{
  "num_hidden_layers": 15,
  "hidden_size": 128,
  "num_attention_heads": 2,
  "num_key_value_heads": 2,
  "head_dim": 64,
  "intermediate_size": 384,
  "vocab_size": 2048,
  "hidden_act": "tanh_gelu",
  "norm": "layernorm",
  "norm_place": "pre",
  "norm_eps": 1e-05,
  "positions": "learned",
  "qk_norm": true,
  "attn_scale": 0.125,
  "bias": "all",
  "tie_word_embeddings": false,
  "parallel_block": false,
  "init": "normal",
  "init_std_qkv": 0.0442,
  "init_std_o": 0.00809,
  "init_std_up": 0.0442,
  "init_std_down": 0.00809,
  "optimizer": "cautious_adamw",
  "learning_rate": 0.00252,
  "beta1": 0.9,
  "beta2": 0.95,
  "weight_decay": 0.069,
  "lr_head": 0.00846,
  "warmup_steps": 213,
  "schedule": "wsd",
  "decay_fraction": 0.813,
  "decay_shape": "linear",
  "final_lr_fraction": 0.1,
  "batch_tokens": 32768,
  "max_seq_len": 1024,
  "doc_mask": true,
  "train_tokens": 187600000,
  "max_steps": 5726,
  "dataset": "wikipedia_en"
}
Each number is 128 + 24 x the weight over its row's rms, rounded and kept within 0 to 255. Layers, rows and columns count from 0. Numbers have three digits each. The size before them is the row's rms in percent of the matrix's.

# down: layer 6 MLP down (transposed), 384x128, rms 0.115, rows 24-48, columns 0-127
# up: layer 6 MLP up, 384x128, rms 0.12, rows 25-48, columns 0-127
down24 092:118098101139158164109107079116128115136114133169101157152159122126119167118124113113110114111111111150092141096132112106155127100170116113087158115151140116132100145121115137119162103125171105154088105125106144142177152145093134113125120132139143137110118144102109109112185128128142174111133147107097135160188105115149151158141140104148158128187118099132109188127085098145135098131127
up25 130:062126150106142121112126132123149141092169118089139082120141191146126162072190112113142124121122114169130153132080120121085100097160152168144137130158123109115127151092079095109126153124099109093126158120127125141122110123115125152096131132144121127151130136122135108087121133143135099105144114149124137106106118163132151110132145141141120105123132127105142119125126212144144178127116
down25 152:086128126092106152096135111130138120136177119128144129132149112132142185147153127123159123102113131177105146149124169099094113102131130149118154103124121111113127142070160105126098074152124137116110081145142143075128152170144121157156154146096133122137134089112149109130120189096127109124131100113117149142128115099094110116142129143120142137116102096178124164135181126179121154117118
up26 106:107148165142109178100130112137128155099153129160162137085168125135117155120118095104120139113103107188184110130123131118120154098090165129154151087122122150087143124125149098163103121096130125101098142120088174134116152141112108174145093130132147127116173119169111166112110119116099100136101106136128113107075111152131150113142140139127104113113152121100126135173132155123119144144171
down26 102:119135116111092119153139119133113110133130111125139088115154140149144097162068146115121133132160184150135186156131166133151109142116113112089160149123111139110137171137125090116106105119177121126096102125140105162057150160137119101107127118130118158101118132098087131115111111122145114136155157092129134164121138127176111120158122171125087098128173134166146138095156113138141100107119
up27 136:079097119141146128121169117139153140095160110133145079115139165167099169089180105120160132096082123151146154117078117107066096123165148145136104131150127095116113169125103119097151157127101114079102173129119093114128122131101123153100160137142142103152153135109117116098125117160127140126162115139112144120094102157133144123124149126111128101143137106133135147112130156106126179136149
down27 164:106163146149106127115150113153135148124165118124140170127139127139152132163114105133143118130146147174143117150088154089111073074131117104105133113122118157110132113095134122154141061125131102118117123151121175093136141187123144155117140153135130135154130077141115125125120158069138099101173095094142139110144129133094134067136097156134127136091115105152131134131151158171150120120116
up28 103:105166096179132135124139171089099138135099108087105129151119135150132161112133120105105132117103130180094146155148114083126085129120101156134123113096129168105120112126158175135096150120103148081135170129142120148134149131115166143140162155130139149135116052096093134104141135123134128107175090148117127121140088110156142070155133117116141148110116131136131098109167125129141122121136
down28 109:134096112101127134146175109185161136126120141126154126080121110129138085135113156138183118132144116061130101133064128165117167139123091098142142162144160101102099122097117122076166132114092137141094093138110148121146188138110145129126115146117130119112115172140143134146123111119117118132092141082160136135143142174129129133136150115153149094133107116127148144156109126101153145138101
up29 136:091078134149129147089148133138137142092147106093145114109128114135128124079151117084127120124099155104151092171083125097122103111110106117117165121139112149126149115132160138145161188103124104139091167140110131118114106124120138159152151078113166161133160115132137164104125166082125118122148130133124113103130118123092126092133153130175127091139093140102128139147131143135128188077132
down29 181:133145137123147137081124097153133106130162130092146104138122139101119132126155128132101130122087127143147148141172138114057152168128129165111087167104102129128123111082168126090105143161148096119135129118151121137122098119098115137101154104178107110121107140160100150160136106127104124116128109148113143172204141105153153124106086152125147153138093121143144119124120152124088081129151
up30 115:099156177164149148116135072156130095120109091140125128134153154188151136119160148147145128124104138101120105166089154111098144098145108111155140098137166127096131148088099124120119136141123137122116158145110121131149166144092125147111129124137135145088144125159123165085142144112147175153109127133110132112138140139116115112180079101140138106116123095106094114134074175160167108108131
down30 125:142112143135123184171146076128109070137135088177109142116150148160144150142193096143179119140143127139112115101080128116127142094111125103117126128099149123115145127103105135118110065151102105116154162150107104103123133136111126138149080148091135141155109120147128164110133151101103110151161134105136140178122165141093158142138087129139142108112118122135109160124126138126111138127086
up31 103:136146139126135154100140139113142100109120103115107142144132157102107147176133127140125131110091147087111129188108145147120165151151097081144132109107105117131165131041098133097141137126150134146113179133136096134129147194152169131083123128132083116137119095101137144126123115133144124156161122111151123120104139161155116150167127102105154077137146144144101119119115146129075137147128
down31 098:119101104058115089074149172164108148089120124117132125150120119117161147126173145143115102129109115149119128169146106079121138128138101146115124173164118112140117142162099136141111129111127125139142101124113128138174123151127155181147136148091134150179112111157170112086125151122139091109105140125147168137111103140156146117144123090129085157103129120144132086101169131135116109106108
up32 090:100102127150139153122101161148125145144128137141101133102138138139130090104137050102172117165139113115145158143091140130132152089108163148153119093135081118143107127097123115122164138091083125105131152068102159136109108144109140148113157128147139118136152135119137160110131126125142131094168075121116099144110150137150134090109109125108115097145177176111091122119154172149119145119156
down32 090:084088127111099086137145099131142113117152147128149108165117132120121145117103155156106136094108135149122128097143097059129166156154103142133122147135120150115151136117170139119127128110152155179137114159149069117126144114111158126155123135143101122112086120129123150103130163089106135134087133151117146101143092118153113156126171153136154156081086099115146150170132092099178133127121
up33 118:133183104143115164123144127089110150132160122106093125093121140119142115150141099126157117165120127094123141123102150115164134106100128163132142143074096098097136180114150164107120139126151110118112128118102160118084159138168116138101081152144123116140139138117114128111149126068135132082175105090109093137138128137114161125122083152114137122113145119168126154117108156129172187132130
down33 115:127172168135143103103104135162159113152110129142110121110080108167150131140128147111158123154158159143183124160118133157115138088103145066142156124107136115123118082070108135123133134118138095139114157107141157124102096107121109171122134123088141120158105126140109135094130102134086126129186123111110122134114091142128175082135119147135127128157147081119136141160119118142092119173118
up34 092:135135169123091099116147140116110083129151144141121127106127140099134111109155166126113139172129139161142083157149129094123168079160115152146130131083100147174139122159081103144156123134186087131132148112099099106112119130146105111110103072132143096139158142137135126121094145116133116153106142131114151110173141146129158128162126097160101144128100100142098138140146149099071133155115
down34 097:105155145117140152133118116137124149141083160118141093176098157113159132150118094121121116086112104142113161114137138130128115169111175135149111148160166085139127099119119158110107149110087131134109115153143136129153164102094126150129153146139091163105139132107113125116158102134108140112095095115126128154085133105120090158084119113083184152131184117124135161174112086140120103137140
up35 079:106139156136118178104154134141180126137124131160173114108126115115056136113155122105121138140126128149187097136098147113129143110122131168176133160143138070125112134121130104137126141110099106107116141109114138121089162147087116150133123113101160133091164130109105142107131144145095150085096143123110123072108121158111099116104113100166159138146108132095124127122133126172096143162162
down35 073:146163115136146084125107138098113132084120150109079131118123145134196105129109116112130113114116119100134139129154129166140124127108108117116147064112104143163151119090096166133094106113140081132088111120134154101117151167133150163127149150131126111153117116155094092129178157120133107170146111104145168157145106138115155150200120154107107143111145112154134136163130116120139149095121
up36 100:112135120115091187122146115141159131097118085099112131159121161122153148151176104158155082138104128117117165157119126122074118116152131078117153140112090093119206135066133133116151134142115133141137165132125107142132149137168148126100080119153118150126113109095089114116130110093124154121140122116161120106146134144163137151160136127134089108097120145154113120113161134117140125146097
down36 101:147110059126106071129113150123087151119144127121104098124120131118130121115115120131103135139148135122127106126163112098156154169119088154082114192118093149127100141148138136116134165131147154111150141125139142134144136151111158123137145147150079121168181127117130108135092108116145090140112143114116124155156146131143103107106165121091093131104155149142143149151069174118110154183123
up37 101:118100085150107181106139136151140142100127111129105102145146114135096142105169104123147092135098151128131162157117103078120145117130140131153138093111167124081148149120173145134140141090112098105136141104177099124152136122147151127120175139104121140130151126106093146100129158124097148137181127142128125111153089104155129140143156144086156136123171169135148142099146108092148162081154
down37 107:136118156139113099159111154098125104093103115136098119134128109105156106150138104133096123148128122137142118129110107104146154165092123100158113137096157098171087128151071113114147120125125137148115144159161162126111107096107135110106146149132136108140106117123165127166133101158148174124109172145148168119171116141116099182113134114124166210139126094124130159100102121143140162107101
up38 090:103153197144107146134152106125118138159100092121144129106133148167132170115136127155097158150133098154142104141135137141131095143155133112151137142120132113104155164107086115132134092111189129103107157162083105108112119116076134158138118098113112150107132090140087112090109128139109138154101114146133134101112109139119148149158104108129104140098118102103117205145132162133162136144099
down38 093:152145064108109114139116147141147111123134136144102095157104153143143088107103128135105078091101134123118167100163125152127163118149101135113124132119162127140150110123149152100148178142115147110146079131143139067122123142145117177149162118101090093135114142115132114121136162122125100101126115153161124151115150088093112126083146141154121138131136111192145104128147112109112190117119
up39 095:147129115112126128125127132137134137120112151147143133125136166153129146131076141136151125119109094133165134109132161143127123139081102082127092104072059110144149135096186133107117145088118136122113122110127152153101144191178128157128106092136137128124141124124109133123136123125112129128157107118107105052132124144104147107132116098124165087099144182117156162130099144128145134159079
down39 087:120090121139139130113155068121137119134114105124164115125083146129121130141162105138120118116132198105096127129114088161135113156183125075134085150134096116104121108119090133140149144137168120114112172178148066138161108134105134103111153105161137146120108147121141122087118124174149158137118109140145182127118180132134133158171141149131107126112110128112125101089117117125139128137138
up40 081:106120143124135139126146118163131136080115149145130161085142143141113152124121102108139125169164100159189117140105120139132161100102127186194132149126106107125134138145107089135170125143109105057137151116104110140083176120124119117114109135113161128149103141112144132132100128161107093114137123094105126102119126128129125112103103125131143101110137140083130172103128155161115196138141
down40 081:144083128116122089099137123085133150116170097160128147137144065115130100110119148158116134095133144129104125087111149119142134150138122106065149146108156146104129117135134134135068138103153119143112130128132091115074053138159125122115160140151140145117121143123118156152127132122166119170125126155145126147101122139122091179202139113133129128157135117161133121153114150108166142111139
up41 099:122150176142136118122112093111132125137123110130119116147147186156143165157117125119107111124111105151142072099124158126143153130151142143163121126143148150147137117131109083168112123133147091115126136146100132126156135159079106144156142124177149143130171092125125135101141126146138127153114154114109117102142132128138123128125088061165075115102104107091097090140085182162135092155103
down41 094:115118172147112108151135136096124123117154149114119124085070110115133116133137083100151136165196109099114158119093143171141119110123161141132154138132164088122096127119063144086129117152128138142110113105129157130148100127146106131140059156099162105134128143182119104147118096133123145113130123155127108115101157153148160116154112139137129170146135141116155136139067114113126109130144
up42 094:071127165132143126140128127134142133137191120120099060140148152138122148096177086119108100086093124168135139108076132139086112106136159113129165118137121091150131113115132100087132158121080176093138172105121125155119108137117138148142105100124133135165128145118123124115139109111165128102141107137116098136133125139161138097109164120127133103110116149107120122130133165160113190114142
down42 086:116093134119118163112148085144130118147145138117123122124182099153149136135123142124136092098115112160108120081166172130105132161141172131148116087165094133168108141113167119134168147119099106109154108128116167067142113126156117142141111159114133090119129147100107102116122136149145126153061131119113134129087132103104094147115183109132133141135112149120124169132151099108166174112130
up43 101:113144114132148160120118150115145128088128153137127111114137169120121121135141108105176107160159071141142147139086150144100104140124152103168139111105091124103112122114106119153136139119099085106103142104137109153069091149184136145146168137134140143156152189122157143114119122078114153084135104144127113085120120161152134116113128124107139110147170107097135136116148173140134143179141
down43 095:158136143133101113121151145166127110170091088108179166171112118101077137138129109147127091113111137119126151148144085109147169148141141113114092109109128118150112155167138115130107093121157163129112162139125081120145134098081130130134132165192142113137137076134107140131144144172096111154148103101124136095172148139136111145154109089137143122093104124142124110100145140102117104147121
up44 081:150149096110114129129139159157145101134125104101075143147132154135140127138151161144154113148108144108071135163131122105108113155112045088080158135130111120101124165089138148120154143099136130116128161123130081130124150131159183151137131099148116156148130057101094128153103117122122155112147113110139160109127126139129171097121150142120132145096133117147124189138157121143131139136120
down44 083:083107098100114167143086132129096156152157142151141108127087110146134129142093166159144116105148119122114173118108124069141111150144135126175133141103150123133167126111098137136121107106173136145135141153145098116110133144136163140140081183111136164174151121088168141138167129100116122117135127121157091094104129125134084135105107112140116133109129110105123160158120141095090133098174
up45 079:124159152150102133081121162125162135113097141112127144154109102108137186136083116120147124140143132182083061097155116148143151112156053087121151127128161131126131120146122126145148106103130096126100124116120141124112171154147124115124136145112133150117140075120150078103125137118142115119129123132120119068123151129128115131136082103155150144129109128096101119147158177157114154136149
down45 076:165130155066086106118172093150121129141116184135141139142116128083137144133109170133141144123126096085148106121150107158125115113101151135141124125148116136113156122168150103103100150186107127138152096154144125089165130098122084117158117105143087147111104129144141114152145122155125083159147136149136127128094119127149150096103131121133124187123086126117140139130140091153108078151112
up46 070:117117137123134121131131172102146123164153150135115111085178152186093145161155114112117093151138124153132108151073161119087119113118161148169123158112109123128126117106170148122136160134131154115139138150142048140124113107140095124108116169132112118154109142103155124117129111150140154107141121089143080098181092136149117129127163095105099143123109142138123100139133137086104147162127
down46 063:121122134096166139123098128111127117082135138103119124155114115099146117105120137151138144106102145124115136156167095111112116097124121151074120113143124124136076167132087097123132142141128132111113110136101165124115124136106126192120148117117128136129131114121082158147101140105149121165176147137103148172089125126121154164103120159102166131173136136150133229137132102146127100094138
up47 088:098180122143111141083148119099113147082142129156134133163145110135165141113115095102161134153119088148141116130125123091091137130095129167136158089122077159130163159147143121153110120099127097094163129130081130117097169139108092129102109170150132138143149110114125107105129151087136154116126065110112108131130132124093118134125119149135095155128088142105120164145148158097176131143114
down47 080:102070127130115138162136154165128135156120094134154120107134149162090124093147207139105148125138141117090170183085139114118102124145145086080072162123147088138125109096125144103099118140120086112125105129112168101109159140110123155121162136119143123137122152115108143122088129098121163134125148110146130116133125098124125136102153144160120147144135139153145156103101134174132145106154
up48 093:093116113144123175092185131110120159125135127155105148101146165119127154145164139119115134087093117126130135137119133126143140119127146122139186133130104115106089123088151097153107164092131154117069141115107113131181133184128115182129115132156110125140131132125144119086098158106141115121130109136130108134146116134123115097194120104138156068088141128104134091124124130154127171099136
down48 104:147102136134168132148184109160136133088103136137113143123144127093116117102103124137107152103096120128109153120133132180146125181109147117135111131101079099105143141125110146127100113146111154124110123108164132152120170124145110174172123165146117096142124128148157142161177168123143125111136086149133142108138166112105139103123115125100141091130112109151127058058148107129109096134131